config.toml
n_head = 6
activation = "tanh_gelu"
init = "normal"
optimizer = "soap_variant"
weight_decay = 0.054
grad_clip = 2.0
warmup_steps = 200
decay_fraction = 1.0
decay_shape = "linear"
doc_mask = false
dataset = "wikipedia_en"
Each number is 500 + 40 x the weight over the matrix's rms, rounded and kept within 0 to 999. Layers, rows and columns count from 0. Numbers have three digits each.

# v: layer 5 attention value, 192x192, rms 0.183, rows 111-147, columns 96-191
# o: layer 5 attention output (transposed), 192x192, rms 0.157, rows 111-147, columns 96-191
# q: layer 5 attention query, 192x192, rms 0.188, rows 128-159, columns 96-191
# k: layer 5 attention key, 192x192, rms 0.188, rows 128-159, columns 96-191
v111:458508511497545524533514522533545408484443456579475492467536548579446504523533478453526543487527553537484526563504479503499485471533558462486518538481480466472536544464476489543514505484541510443480533519529479477536569521475426515507492450500530505481530514497501501468486483534505485448
o111:596503494506419466499500499424436563507516477504481616531489539480518513472441502462561501467515498517546501475574495451460497492490478560521434439521517509471525477487487524527482505486446572524448489497469518563436456484524534516498541553608502491469468539507488517534541553493494510446
v112:481563476484467542501535441472478479455428502501459541456454478486478533549505522527571516500504468557495510558495566543485524517437533452516532530581483497505491488524525483439477550492508512535515508537460497498511505477470487497508430454469439546523503508473481503439511519501517504461
o112:543536502520486513506470546473497529485548438567503436525511549531549401490441527546453494550516470484445525421462533549493511519528504495488514483474527511460479444458468486478588470488572489487474557518494481497523482463523506464523474555530475509485404450515470473505477495491480535540
v113:470529519460458488526465515553549498490422533498534553459442484541515522482452500497472525381492499489539502552406486467542511453567471437584534519555499514457488463515511485508484491513486488499513493481456599434538508501510434522479535512466522528563566473488537501535561527481504618566
o113:447538481489538520495466561461428503459533483511509554521489472565459487488529489456486489573525536502471528476506479473517492579528545414570528560476531548476582515493513539527424474506515505503414502503456463567457516478498532523491492464518474481525472557502535463506540484467549498504
v114:461480504453459522533493486512477527579550484492513487470449499484481595498522526511614452535455483469494524424552519513485503525441517493530508492519532480503530503560466502557528434452506402494558531407537540466533519449531530474509445497495496464493461487504562480459506570478528454539
o114:510486442584534555472512510518565504485552489474483481533526552438446405488537443532465497507502537496526547573466515439543526481574520567442463506512537487537416529483525495458553629515485573518548532516489455518520482583566475509501446486552478582508575455501527500476498433514485469500
v115:503404445492568419512524485472501476476538479449451482417527476482513530511503461507461505472514480502506557471544510520470473524553514514493531493454488520510453486530444506451528524463498461540501507501510435535604434500475525483514451475508525487493508493584504516448484499492536528425
o115:502555502449501483416526494474564444503522487533579508544537534503527487485463509472463464460460506409442487455480544578545517460453476465524530514483521585536545503490480491510490564490421551452464483563571579488504491500499535530485558508496497446453599498521517438428501440476505505548
v116:521556527466491458515513453499478509461458476541531501423504463491529485517533476484511533453477477482502438533467515494500531477516492453488489441494500448473500474473536458494526512455452452492459499563438553520523467554492447543462514472521455527528497555504521423489481512453489511513
o116:480490514464509530458486485510515497522428538446500474541526476495507507503482501502481525522453519492542527545426448478459461504483452556542556541450506512521444495558492499464437489510477527492544570436454432495524542530522565535505497496472561457515445443514471503500446519532485473478
v117:517560541580547479507476475511510499595467485567480521511509508526484513554502492492483509515480464539508514539435536469514510552514409502520476423465562514490532527450545574464490493509462541465519490506478451462545453519489538490553489468562508455547542485480460476534480521431493458494
o117:550420506469460481563470461451515495408521506521454423445479530524527494456524460433515527467496560465519451495464544527483535493560516521491507523532431426556483533534473458467461514510525481510433541495499489510465517449492469445457520503561475510498472514463495476547524444467529522469
v118:434484441504452486528523502499574581485491427452504546493479526540516500493415559515469456500550474447525501518518539544469522449525532506585517463429537451587551526552493432493419548527435498510495530474464422457557513451485511441498438395533502449534474530470522511531573498595524474450
o118:485460500436519573494576500507454552513473516567526396494482478505461431465500497509465483501461497537480550535455527488478512522482519495502460522441499531521470499467548518530560493547494546528560513481569495458460520485515516480430442492479550562541562562493507524409413517475498478512
v119:509527532443418579571463471467458512508525545485534447540533463514528529476455513442515497499473483488554520509525474431495498459503464584476513512504495533474499458418439505519501497508520490522506499516551491438417593467532504438575410458517510477483477486551556532479509529497519487534
o119:549518441579520493465489538505486470414547468540486544511514521513420463424516519539574559492452495527471521464485518537490524504481554451574478539495512505542533518486549511505504513521448432423543480500511469478526423520489475471514481514499490543475522534483400482490476478523499551476
v120:540471487487515520520477415494511547488542468477526526543475489490495522501554479518534527445474494496559513464501534496580494532516540519548502522498461517515529530496471530487496456463500517505501492524511454531517526491561492554426559523485493549457523484481540514493507575461485546548
o120:437501504520494542475521545524482503524493473547492502457496480458563505477467482490515511505476503523439497529473436434483438469506489539522464456480488543496465507562513467475477457488459550476495478459468493485525464477451540504490453509499486474520477545532540444474491476461543465472
v121:400463504479522494474456518531444549547486534544538410502484524542469480423550523502504496496493573478495503458533487488415475465433518490500508561500569498531426550542506550487483544490579538470514513509479531560493466531386386533397451460471518567523534552501530511541484512419460476464
o121:505478471464478515508519453471550497525526478481462597482415457488545578512565521440452504506469524522432440527474521466478491490562520487516454453499493544454475429475458432490540430566457511452463499490453477507510554512492501505482605515501466530492482454478505537511498503518408519544
v122:582481496480560517482533513543479535497453478436547483489482506479461515533561560407491470504553463505506486499477438487546518498442477521511531526427474521474567443482455506539508505423570525500435476522536515494472471488493456523514549438489469514449493548492522521558518527438526486561
o122:421461431528519499484497487516466498534479516508554516477535480564510489482493447502556481492414528469501525495583525542476449492569479455487523522537508479494402517487470472506506484549513466471569536444505536500527535467522532467508471486522506526511455469525510487507508461489481535479
v123:450478498505540444475477546511519460493582499437484466527572463448472496473515468545487454551451465497549459475545451430540516487482450552527450500513516456498517491475481490437483516454499486586488545557517541509504520524545553520474564452528534461572461523533474511444491505562484501516
o123:560450573505517573496531561429473433440487525474536484471496466551555433555477487504442521475476485458491488485449513514458474465501564483501471486540499475521572561529556519508523503512508434423526492471537468512530525493541513524569474564410516551460545500467458502472395529435495408475
v124:439481415476399514517520499518487514546511475480421450479556524549493537486551546474450515539490463501497426549554490535504519507580390556509572485537505530469501485522492461511534504479517528532484472518455505528421513507455499481520515542472487465584474495479499480504485385538588520499
o124:503473557559494446505480479469511476414468523504506448507487402542507504511434548597502469483469482510449463515439445485466481523417552466440448547528504496486473579587545517480501464529442552432537505478528542506497512519544541589444501502488517496461505510530557585480592560520477533506
v125:435556455530535520502565507573471461467556488497515478482470488474485479416488551495471543442456502456527523482579551478467476561515495499513468528511480462461436521543480480500453530551459462465479466490460467445475510527516496539523532440477498533480481533510545498575502485480467493543
o125:542489472443526473511561510467528517573439538459512470543490510532412567518526547492468422549501493527477483533519479464505511471502448489453529427483499515511512448548511505514504490432512453534476499497542511586482527496496483523480511548586416440517505486514505549434530455502490458505
v126:456503478560507503442530523516531497483499543505491485514576540494540555450501445497483511507484517521465488480506493494425500433445504506492537540460529460473485495508541475481480539509608524570509517501529507412462460512544512486473635515436524494522509451550496530542479518604491448491
o126:558468489502553474501503524521464452547513501485483418490486503513546559590507553492485495551511476525446474529549449459500487501535483405496453504568504505536509500473507515503506561540450414451496526496532460565535423463479515513511502518465538503504534470477480420539450588521552534540
v127:554463478495502548456495500471457514527533417541504501559505533498540439522455509538521403539522525528487543537549537584510601487497530486473485449481468451530522533553580540461414531473432583493468485446559535498457494532514486554504532408447435572456469501532511528480518559471479521527
o127:459463543526452568479538508559506494585428560519508490497490432491471535478583514447505575488511514536503461529487474447525456543507456493520533524571456494539468522537471443530538477542499506506512578548502481497490512484481516466478452562527476495482485522596506468450500544541500500534
q128:546450527532506508455523415489487497547463536491398516476529528450524499498529488435536502462460480502439536475533507486454478442528462491467464449523495470506473511508513467519545450464499520497522470537465483514520470545473501476568493525533515467517499534543490534501480543565527478501
k128:537477540488515506507486449494440483523543477475466526518483486479483505513515507424522500470516528451492553473508488460456553514505533474478487482469460485493535465482501509505514466420520468463466468501410515514485514518525553494512482520485500488490528508557502531502465505484498474517
q129:497489551526491483449510502468460513569476533501463488537518520487534519525552497445493482553500485490503559525492552476440513499494477487581542494535464489450500487498540459525500520517450493489532485546491457529532467449489489474466499526527452495487491463520482466455464469518512470518
k129:514480460433470506478475505487488495528489520522477475494465548503477514516516528504565441501557520519547455544559565501477512561471517553496489505476520473507498465517497482578444513520480515535525471535497492479493435564481560514422524489490498494451522550451499427523502554478502505520
q130:483495417500490528482518485504519475494583452567514479509540495505433475537501541504507447524499485527515490474527444454510485530471529459524472512530481507506511580460471530501530520483421512551448523535555497459456407459516384520459462523463466457450556546481476512515536568493472484495
k130:527467507573460459527478519469552525462561464484429528520543484558499537462511517467501499513508504558524487453492479527462506479531582471503493526491473503493464568468438533496557612543439459532481482487470520480510487454550440443487448532519452506524563513512462488479502476431489497566
q131:473529502460479463520541478508429482475524534558480465541536475586581518557495489468470547531480606460488502479518537587519485517504468557531506484487557541513541444541529479538462517524533450446509460475474532531485475485513522555537475480564522491471542491538517500525498528451512458544
k131:488507502514471478474506490528473461533497567468490486508524478528543471450534446493482561508486558453527474560542524550498491539510462555555508505515506523515540452529577491532512538497452539452443460466559488500430460493540527549535541530528440498462486484487480501557479514479530526574
q132:453532503524486480481518487521473483511530429509483494489489419491527462478495518506525515462496499500447524485531448523507516457500476484504540492489490486489504537517506527487590470517528501467519498498495528499517481575481516520475516491496504460471518455511540538477516530503476459502
k132:462534525478471522455492510446469444488530499486569512528436439473500492507544528520517475494518533498427510481506481535518466482515515465519541517507488507498527527475494460486538492560514483466554424538530541470524483538505531459543469444530519508520515484554470494443484481529521514462
q133:457492467534468536501530468505489468576550512494536455427472476503514536524514498480491468539496544474417549522526471437500467548544517473479556483493496511444460491470487471566479496476550507515509437507466506548427517510486548490476522469501524445417474479564461467512491556482513518547
k133:483498508446566486545546459539475526512550450538499508502514483562446492514506525485434564495554528486427607529525460460495442570488519509490512455513507524428493513476525448471523485510558539519547511503476427489423462475484497485455515459526515491518473491468488565480533529473529477504
q134:500510580535503574531542462431516475527447506493531460495531507515552522508467563507444445482513491462527567517414540480549447528481479494501494496436499556482525487536516533469425550519424528505554462585525474500502486440487477458554519553459502521496470525445491508506452491534561478495
k134:524457506529521527503506500506503490513489497599435471503508492458514530510491571554469495512515428458514534508473519471489473544480487494513526518486533527530464547538525442431460485556531511476484483514475502433517467463509448521478479432465543503483456498484546514540426522512495505518
q135:485477543520473563470505500521522411423459493507501540481514494514496498491467564425461511512493479480520496521521471473513517488534503479527525494474509524527516543496483562545520523473518511494468497509528482518468578458566499533466445500523522526455471594508469503466509538540529530423
k135:563483471485474570469467496450538488496468533448505508470475494491494556502485531518471576442530470480514454406508509468475533509555515502516468514461512504504490551468431511543540551528513563526497492506472519472493520479555563474459462562500517480476480562486488449514479494507486523444
q136:500492433601452484523478469515484522521488465514514566483500532489470467455493487515406459453536522566542448470435446555470510563507561516437506475544481553533481545528468492470501538497525507507457553479499563456518480552550485529480497495496549503516431498454525482586541430495487480439
k136:530492513485539485514422530539497533508532460536517399492490421430502531490515489499452507501463448483510489519443489522448472487532573535506589533538473457457490491539481541458566503518509488460451501517497497551495479463501503500523519516498499555546511474501533517561529498482536522444
q137:468460525524540540442467548542518442483480479546439502508505526487445463547407496520516511493449558539502478474504528503478503522499478495462527545541569571499494482497521517496536528536586561461517544515529500482461511563476511518508467470527533549540460479547512502496505495539479534474
k137:512472493453562516465478525514439466536488469471480468510493478523467456460477566508493528486444577587448528451507530481479553528532517548462496509475528519443516515528515507481503455456545539476540510514541504533494469533429525490524533482493511474549461532512516452469504464532586521512
q138:518541578455459504517537426487483442439448544538522476493513499494543531556485507471513403477552468552454511499513531490538431500476539542525554471427493552502548448530532467471443499524456511492492509495556493516463497480512570590475534495554491484484505495532518504403482528491564521467
k138:492502511509486447487484552492487511527399513520506511488545588508467521517465525509503468480486515484476452499486488492457505565533521499496530497482538521525536510482503475494534524507513563485512516456492419516519475546517523503486419462483477469445465549534556533506506467478586514468
q139:539438498476502501499535527473537554509506458541482438450453490437514476476505504537517489484546457465486472504509470474506489479522498518453509414458492555599508535487504428477445484506493437500476448548533540459488488516467476496498502497519535536512506501523497450509436504490541502483
k139:553555491439533477479509499475478499512521491502537519506534479527528510500554554504517448545458512508548480475500462441494529511470489432467510439494500574460450465528501480533503475518519546553485486538486527514514566544473471467555500502444547584477547506468536470477407527487473492491
q140:540464487490538503483559439519545576553464512509459518495550520533495552548552562518472539512503553468457496486476486475474550493471492533477559499542509527557468500513504453513490551540520485460436527461492490535505495510524459561529513503487494443483509466556536487524517506484512494500
k140:472495481511494517523530480524481506523490530465441476476505523497516537534448532448492480523460580490488461518510512518463500464523481502515480425480492551541437442549504478484486506520528463491522504408484475506485513481572440501491507478448493532515478447563560500550516404546527545548
q141:511449570469535469598540524547521529450518528475543507528520505516539469506475443499398485500451533406527493502510511537459524471442472485513485566474481477554528497534504468474466461482573450509489494442507517471476505456538489542465492489552546480487474504560508521513478540474536492477
k141:500527461462507549547525587458449509467440445557501460451544540542543474507440528529458508493494513473535482501442449544499530460485475543494466586551516518574550507515521487544528561533568499503511530517493523450488515518514525501496521522570470507501526498544536506542468427495534539494
q142:495467478426474533518534488519503455449507490498521527525522500473514501516503575502500462455510444437485531523480477494491499437493490531469488479528511541493478404476478520492526511547458575509501509520456504468489510497460466539460407449527526452457442505496484513490536532516485469495
k142:497472508491518530476517465528515487501503480509522478516456496492490520534521501542469482517456500512468574471519488503474423486472484492452530537589462572505436501505523497500537531525491581499508486492505492523474463540505462533507488562498494526511476508530517483451519537537531562552
q143:547487465523524509514505508499473508516507499549499505425473536468485572483510538560501564566458482547497448501494528469540557490478496471509519528527554546535473543493468469505485504473540472477514450502497499416512519522468568475537578399492509449506504550488514523525474493486539544463
k143:511530539457481512536537494501485454569508478498509511454508473496512485499479636464425489533423487522476528470488529514490545484477526523531552481487525485563482519501482520538484468484562479536510521452505471455424510523545561474519507492479497469548511522444503492473518514511498505501
q144:465443511499460538501513511481523515513452515533530546535468478465512548463458493496472536483461531551514467527559481518568515538463491496531519491535525507517481505428525488468395537495511541534500529466530476479469572449457533481531469453459510520546561497498560514491481443507474471515
k144:536501507455527534525479562529507459510513492546500504493530485507491471475443539471497491478425481513480403546501536483468558553408512475550442518560511517473491513495494560472466541568474550500546507490504479463451561513445488462529464520462545552568527500461515512487483507477512504482
q145:520559569518447513426522492495489432451471533454566475491510451457548477487476565482526458504491483421473490512542479511462550458470507503538480448508513441432484525505485463566491517519452512537524528513455501539530506467517457467461509532454524484471485488492501532490537461446540471450
k145:548528502453503512473544460448539521494524519464482517514443551498494543499459464487503485458532478512497516503522475531497471484465504429513466448480552476529514519491502522546487448517444463533528466483536538498541484468495538499448505488489482487484605525537460530492502454456500508510
q146:508503550481507469498529505492485527476605514470539524486480571564469490479544490446470484534491481523494563511526532467480568493487504529552511431532492534535538485440445514524554471543550540532456524533488482490463442531515533520486537509524440515460467591504501501559483503448490493521
k146:458505556462436533522523470412487470509542496449479527493467541503518550500523506502453455496499506503483550503472487476509441503529513509521488445542483456506452504483487508550568504524465452497446473500501436448489492473520507504511494495498481460530542551485523482494554448461479525587
q147:531544448545481538530486509480598479445418461500530504501470488453443514515527539498488505503454475478485466504447467512480548505517444579475490507554464561530472563486401546509518497533490509529509488517417513502551457491502498567475479496506543487454527551469506493524478512511528448463
k147:561528524528543444516483503506483477537486418498529445587491486440505502474544514510488528536463512491496517478502554501483474511443522498500476547513423557482495497460482509502518506496497523563488489443491532526482539583491484500475490500509527516539571498507507476460536537520419522552
q148:553517459514505490496411495519451507544512477506491493451461474449436535517453453497462488471461461510496455503452462409478486458511542456462401534495489516537496552475519458582495503523523568462529475494481457446498524552498530514495519524509512471550499548542526496513493580493467491481
k148:510571519515518462429441463544504546570467498456516555441486463516485526510504473488379486483522486566518454517509442499489479447488522462495522501513564446487435530491483526520534458460553507512553460559469530544543553484455445485485494590459496507548494499519533469496532569476533463436
q149:494501544490518493469505541499528491500516571421482497446524546509512491476465520519471452479561504454481559507503440529474472490538540506516577444498503484472545574504483523490484488512502522509473500515471467491543586464546558485478515498467506448508497508490507534538534474468479524558
k149:506507532455540517532468473482477511449536578516541493487493538500483511523473548489469434460483499443481528541500462575477495547511503462505482482448478514472541491505473464565510533488492530480427474479447527550527519467501540518501464551507490429469480521467572513471512480501491463520
q150:460521449523499502449441464557473453600545491511485572536478485521496554500484556560547544534490521476511428470454535574490481433514543471431557529477432511558436531486467526551562536481486540482485502529487499518496436549550530534498457452458511437504435547479522461521548511482485538533
k150:470570561539534449510521502518532483508510476429515550529516440511480571500493513446554571504485446504447475449476510539486496422498511491521457538436500552491497557570529555505545530448519510512495523474502461514500373528483523560549434479546557472525497514527547516515521474464508501538
q151:473563405566519538513515474576522545534494469511445541491534553546474477453506488541555511581515527504505474485436495517550571492447501476439556538520463527475439454477482473522496525478579527492504487463542502447476471500505462528537478515530505501472556518484514513528517555503526501474
k151:512531514504503507520541529508496453506474462500500508515513533535510452499517487455508459505535461533551479493484540544546507479540504491488541522497413495458521502502501470488483526469574486482531492405505443495501449448503418510489525526569505507485555520507449536497505482485513535468
q152:437471471477413493524524532504568600434566546433537562522523563540557488483548518444521457526493588502462503470482450497460555551511482542590513490536544427481494564471453515533550486490520516553490531561454495468506425503520456478498541477507498511482478502507514460567455551513508498490
k152:515521571409394503531520465474484525440500462467484515569454474520511531543574488480533469470542542458460515399493446481491517502515476479558485508482428527472484534509501527474495487498497528542445497526534471543458488505493462473419519456502438459515486453492545483507519483524507500525
q153:516449573506512474527504474466500476542507533505491445453441488501497526442509514491466513551454455467460525580474541534478456528475472474457508494524470488502504495447458459494507471517513520592512500488577482503465502493493515498524518461475524456487504451496516484523445473558492464478
k153:475418537512472480462480490446494485522491498498481467468497503513493512525508549583516495563479447450529493551482485478521537539472501526457540548455541514496520537463493482490474475496511523486488511544474513474521460525572532513522495455515581471458515515417470529523508519511452469500
q154:527471509573482498503509568512501440402539546523465459472534515536513527478498522491485544491495494502524451532553491522507460530532489509450452503541474527522569513491507502452507519599497470585554541523530567449464466542491474437467486551563491561500481465469477514482494461584531512464
k154:500498465521555492467516560461492474483474518498512476506475526432478527499450548530464497476465528539596436542503480532523496540513497525453485500598480458419579584446497527527479426518476484559523538472509512432512482560531505536544482505496516531479511512404494477506553495514530537461
q155:486512422515516506524463494493521569494471488523468532482512532573542490536526514533500501497484514475509538509506445489500482515466448506499490469495550520483436503448540531534509538500499499512494431463500561482466532538518459451535461515451456463535516512448440469566507517452507455458
k155:564518473504457497528474483506527533441498495465462488443493490541513479478550513483554525522511494476518568505433516539492472440524498568528499480509501468467431503458550525507510557479536449543506537509511589445419551439497473531521465491479406496572508492468487472515515524439497527476
q156:546561553507500479496548519529484504514506546496514509505507472463522509544506448496501516539481443502517517471497473517472585485518495558412488537491553476476449483519548503452532506448458461512533516491455481504531479518519574510474440455458523515512557487495436467435503518496470519492
k156:521503566539457501513538527492491494528494492501493502523530441531440578482497449482483505515480474555498515483519495521548529487519573521523488507482499488465473485480534538504523473529474457484499472517472555553493556515476517507486471464502500441491532441503447497453496475509489519505
q157:418517419530565451538545487425504488480496483488482531518477527471517527509493514507532480527412546475544490515528565484504530483531481516468446481531485506521498478494536535478493510482561472514492539485542495487501462525462470489515540471544453494473485483437530527468496490470485500499
k157:447526404461507461479504556438502503550465475494498513517465555516484530530503505491439415441472498507513493511491600539545537441517555538522490485496517531508505463502527482487522499509566451539535510531554475449480467514432568505510532470517512513464469492536446534489511484480484486422
q158:519520564507508480555557552519496519438484477496494541515504452513489443468535488498508472519468510497475536506482522502495502523441485565501494517452461489502506509459477573489523469517559500514519493512503476537490433528496506498522462517473555550475506530510494547551463509540489552510
k158:470511561527535555497476521426475492471462515493457497524492490455513485489490437526503465490498490488495548481504507467515519532464496473490475474464502497470482524494514484487514560471496451460515499498518484534536468482498517472475475556505480463513525523518481517498493463513520504516
q159:456570430534463427532484518576538474487549510463525556575541508522521454512511465511473450597507507556479531490512467507463510526474508486523601523555447423433517461557516609526525489492549528494500520456380514483484468509583469536450549492543439460468388567434509487582538467570488530525
k159:558500464512470515504445442488534438505547483463535480531575463470544536529562517477500527512561458512482555450463534520548461502538487485495509534518492436428554475550499545515537522469515550552496471518452427523520426449509485503514473498478453436484517504542528543495507405553477522572
v128:483546544524471547490492526466487449476513504493431497541494516531499493403522428465530494447518575520544525469465512510526480507485495453493537503551486574455498510442543529505498488585475490495491537462519496531498447549467454492452463504577535474558537442462505498541493471478515531563
o128:432490442508524528457542575487486515486505506560487427451491512460472552515599486539591496538496475489523537511525464521525463485467490489450497481469489539485499543495484502440471486446469507464529429556486590498515499485520433451460517510490449607440507475494473568473550600531510472492
v129:470569478461527482430534563561442525489568499509483459499527547554525540482498514556460465498486507492441468471530488540451486432536522490507580509532454522555466523476522559472539432442442519504480462492518458561505534462457445479510447456504543488475524532528516526451530534475508512518
o129:484460487518454521504449490432530495466463540538522553540510469511444524475545495494516487488494482513484538517476514521555561568517503494538500510504540520459533506557539518568573471523509540563500433548530552499499531487566482491464534481527482524525561491486477532481576471518522478440
v130:518473460458531463514501489485483392504443594493592530497588462490548549521540498536530503506422487507524566431523556456536533528532475543523534518449521501581520441455564509484486503534500510510547506454475513437506458519506522506463521511464443484539490481485562440539543483483562458556
o130:528520494478497513560517476469555571476536469561462512472405482508508510514499564561502529529491564519487504577506480538472556571505422493454502532552532491445484593433436539476541468482518528540518497533510495521468492489582479496551511542549516459494466501519480443527587527503484508492
v131:488561547532523472473527469531486514526475503505492477462469501545444529514538539483498475525486511515607514498467540468494486498465439501507469550520499548563539490483490462506440474498494481520496473492463565556520499517452440490484526504528478446461551466517487435481495517522443465470
o131:504519564508474491480491516506531512534455531522498426508528519470466461472430461554467484479477487481481456474545509543472557483515538570546503484516517432446515471564473492504516461489431486518415510509436454490481431511521529485546478461544467517424487516449552511516418478467487440449
v132:454417530561510478458532503507502564472535484499470563514529488557514500501449548540538499532533508508448455450546500534516446471443508509529503492502564504454488531523494538521494428608591392465513461556493513470617541524511475451464461483510476479409474537540517528410470505562512477606
o132:498446419430451556457451490472475487461486523507478443525552467557521458550567453457524479485512577435491559474493523489537504543507481491603444448501519476498534504536477467483504527497471514576447490467485445540486559514545457545566568464545481513491573479574473534567460539496494483479
v133:514514486534513527522588531471479423495496502510484519518490514429520517490550550515480470496509522445467433501527492448450558549464512485528550527485501438444516469521560477474453465470497526487541524495474591515498514468530522494476475513420462510447452514545438515450493520545502497485
o133:513534496477523528511471453541473494460512519527448453498502552491444477520425498530494495499418444457455485470432539526535411483469559485472482487490522491523544545551448548510459456526498523508473477433491455482525500526493542487471579544489465523455534526496507496535464456498498512497
v134:527491485482524547490530561558483525486473474429549532408551500473502465482522548495469447561482542453479488483518439532499505472514486531431513518494457532536504506483559492499516495471543481460495465509503485503489486566512487498459467546429552444496505483517497545507458479554557458564
o134:451479474450476508511496503481549518521565507548492503504504497486474526521460489523502515500477514536516513502444590490559515557491494458533466538488515527489496497503445471465436522539557493527517451472599475489523453523478478477489454473514498447528573552476523528499562507543451525528
v135:508529507519484513434535536515473516559456443540503512495544506521607522445456464526530421518462499506482474520493485439525485445492493463477490440541504534553510489526509533554573495502409511496479453501480513491529539522566522521496555509505532506494538446491503528407535510546512446512
o135:550507436499450447523492517520492578559496508478471513535543530502448515466554490473495468479487506515541520497517449497517541523493451555552509503434482443527465501484512490427534507463510491514551516496494490487481429544492539492496551456528440469465548525499489557498522499499487464521
v136:519519485560456504476554478522462552444524536442560488507457461543508502582515528560553495479517542557492467456522475542500527529490561483503530461530437521535505568495531505516494515454454567496507477514521500518550544376508598488499489469563500495452463505480490432480543449445511506434
o136:481527520511487474519525461477511446484517527487528490510446567460464481431482537491510517468526506487484500512455477531480520513513520522560472473563553504469515526506480444540490490532501523527429519454489400478482578493561459538476510479488485462546488495480510510535476543492453523459
v137:486576502466503447527478512472538543472491397534505496472592498478533511456477482511548501491462477502486496510490528524541474543510525519516469554555460494490451506493539503452472450507508495556483518513504538496517539538485465607511385513507556516531452490518458494492426514467477509498
o137:445508581517523463480463544515458534496523500536544515523473563507464502496512536496442466543521491476494532513490476535500483499466481488545523543463476479509504525481447596523551446504475479542484461534468565475533496503400509469442546491532471547492499508481571516471515486549511478529
v138:529537519472444538462460539524544551474510457464562472550567518454517507461502500530512478491503428511474489527463464451519507558433596529527493527565478459505494495505487465484534495469541538552461504476556474536509525470516510497466508467495533483588415513514560472552502537436516529447
o138:465530528548494495488474500496480499463538529466570557462503472488531504468489540458560441469508470470558479457562420568441465473536533462534487519443475450466556549479465559484507508538450449514498520525480516473524531465500500492516476552507502491528538543462476527449478470408445543527
v139:500507453478530511500491559501499486554566565476487483527494473462500508496531452489524538471484521533522526504441471511508513594491517458471508514483481560472520472472532562487462505530504520458503485470528582506542513505555501508437517473489530535456517468479528545511473514528537536483
o139:483444453480446489484485507499459477438510439477503493473495513560470437478444519525528492463478514499514498449542526507531455529494481462538524489557547507505506522493462457440486479484507516455459497461527473453411525506543467480439462486549532521509563533509509521511530517510460490529
v140:517447493536467544522505480559469490515505453521522535485505517479494497471470565492443469467450497473496456492529470513492426443522520518453496516562468460590527522501554448526480508538535490493477550535481455547487481447454509495497490497526525435497530459454448491481508562443471482497
o140:532569533501503498549501538471543499529531502474551534495486535528505551511509394562539494553478516539497430503476533555479561515491460526527422494499555439456522510462485549450486531546495477589432496456529499497496469469465533558522505453480478407512533550444531463514459518496543486537
v141:500531425481586473490541522516524438467520489456463577512469581548510527505441530508460529494544437519515462611456466533500503475493523510523478500440454487495521479564538555512462476501492547574493471517489503542456475467547517462453461496474536500487481475500420428536558478525466519492
o141:417533509487584540580482450542506524513460454513495498494520469449512527458520476537501464483579449518504500442466483478493459470545590530444556526477524543514471529468510497501502466551521556526493501513508502461497483477482514502475500514468495534524496537490512502489535494423509523524
v142:505460452479484480503466489496487439444519515489499567434443496528486529531502581515512477483459494538459518515506482473555580499503489497487498485450508558473482521429489489445537511394509499569562464483454479469518503428467570440495535513496479488469493505468499519505470497571474551535
o142:514523514480502463556496463504408523511517543527520482476520453544474481487453539561451489451528467488555445500489443517530445513551501534545489471511501495455484489574488485544538547565519503533498486452429478532487545491507468528464492470509501444453491483534551499499487477499512506481
v143:407513455465423461544481518487521482572535534489524543529516478438497480469538448493500505488466497466451512441532486538480453542620470522506460492475444491461448502507508455479540512541450472445475467521522548499471569491539534557484539494465476553537484540442497422494492479456549507534
o143:560495462526463501501536431551490531429480403555463486503473485530499512523472600449532532536504513480442492501433517506538441504454511482487528513546539560549496419495455479511536513481467484490527535510514577482479444470492549489502455460497533459637434532484529519524488504465462479599
v144:447506515475542518495463439509470470502544504436465546500504551462454550488478560541513500525486441487456466555522466588547478436478510492505543451461450513495474448530552490468501535509543498481477466460513522528494589483459520520537468469499529516469480534467452488532557487500498486568
o144:501462484434557525536500460570436495466531505507568476475546475542462448468579495475511551546482516527500487412438579540490516547558481568479420528470525532521533512550496505531557494500507535515505513501507550499458440507552539467487467501567519475539493554496451559491504508486559519492
v145:427457586469511453515504516511440507559529533535430491444507460490508479470585424519544512520485518473549492441522452619520510547490483543444472472441549521474451468563439481466550473475515500486460538523482511505456555525488464565470531490495539519501488499491464516470506465484533489497
o145:494502469492537505467538519484470501501483471547497524534505533518440469482451542454483519519457548461520480493545551479558545586496451477567504496530447532490501509508511519504489490472492530469468502489514507466496470568530490458513425456518524518577475561516590477511449501558472457520
v146:448530523549479456447579503520510526522532606515430517547454579503474472476546507564526535507434551481529487441519557537524594489540488615524451509478511536547514438540439472535553582469507488448472426536507498527426529486457454529511549531498530449502450495495500516461496560500536527512
o146:464488517539460453479491523501444462445488483526491471565553449519539476469544512537394514532505556498449422470526497505540485509489489479517469483506516546518514482542524502431491464508498488512530530472504523511487444566626522523500445463487496559477471483487523499500478455489521411428
v147:513518501515519533448511478448448578516453473498503509455502498508497469578429486454450488532535539493465456480466499481493455449501457528516498490493556467507513475472548509506505497494458496465477468506512496542504464516509531471462528517464554506462552450454482508489501481491535448502
o147:499478478500559486500491481495520519531514477452434451582500541496506545525570479496523527525465507479431531547493535479509532498490491565522472457536493502533403524492471481495501521452496507530552482527513538469524521527478515482546500495541516468454537481480451484464488495528472493519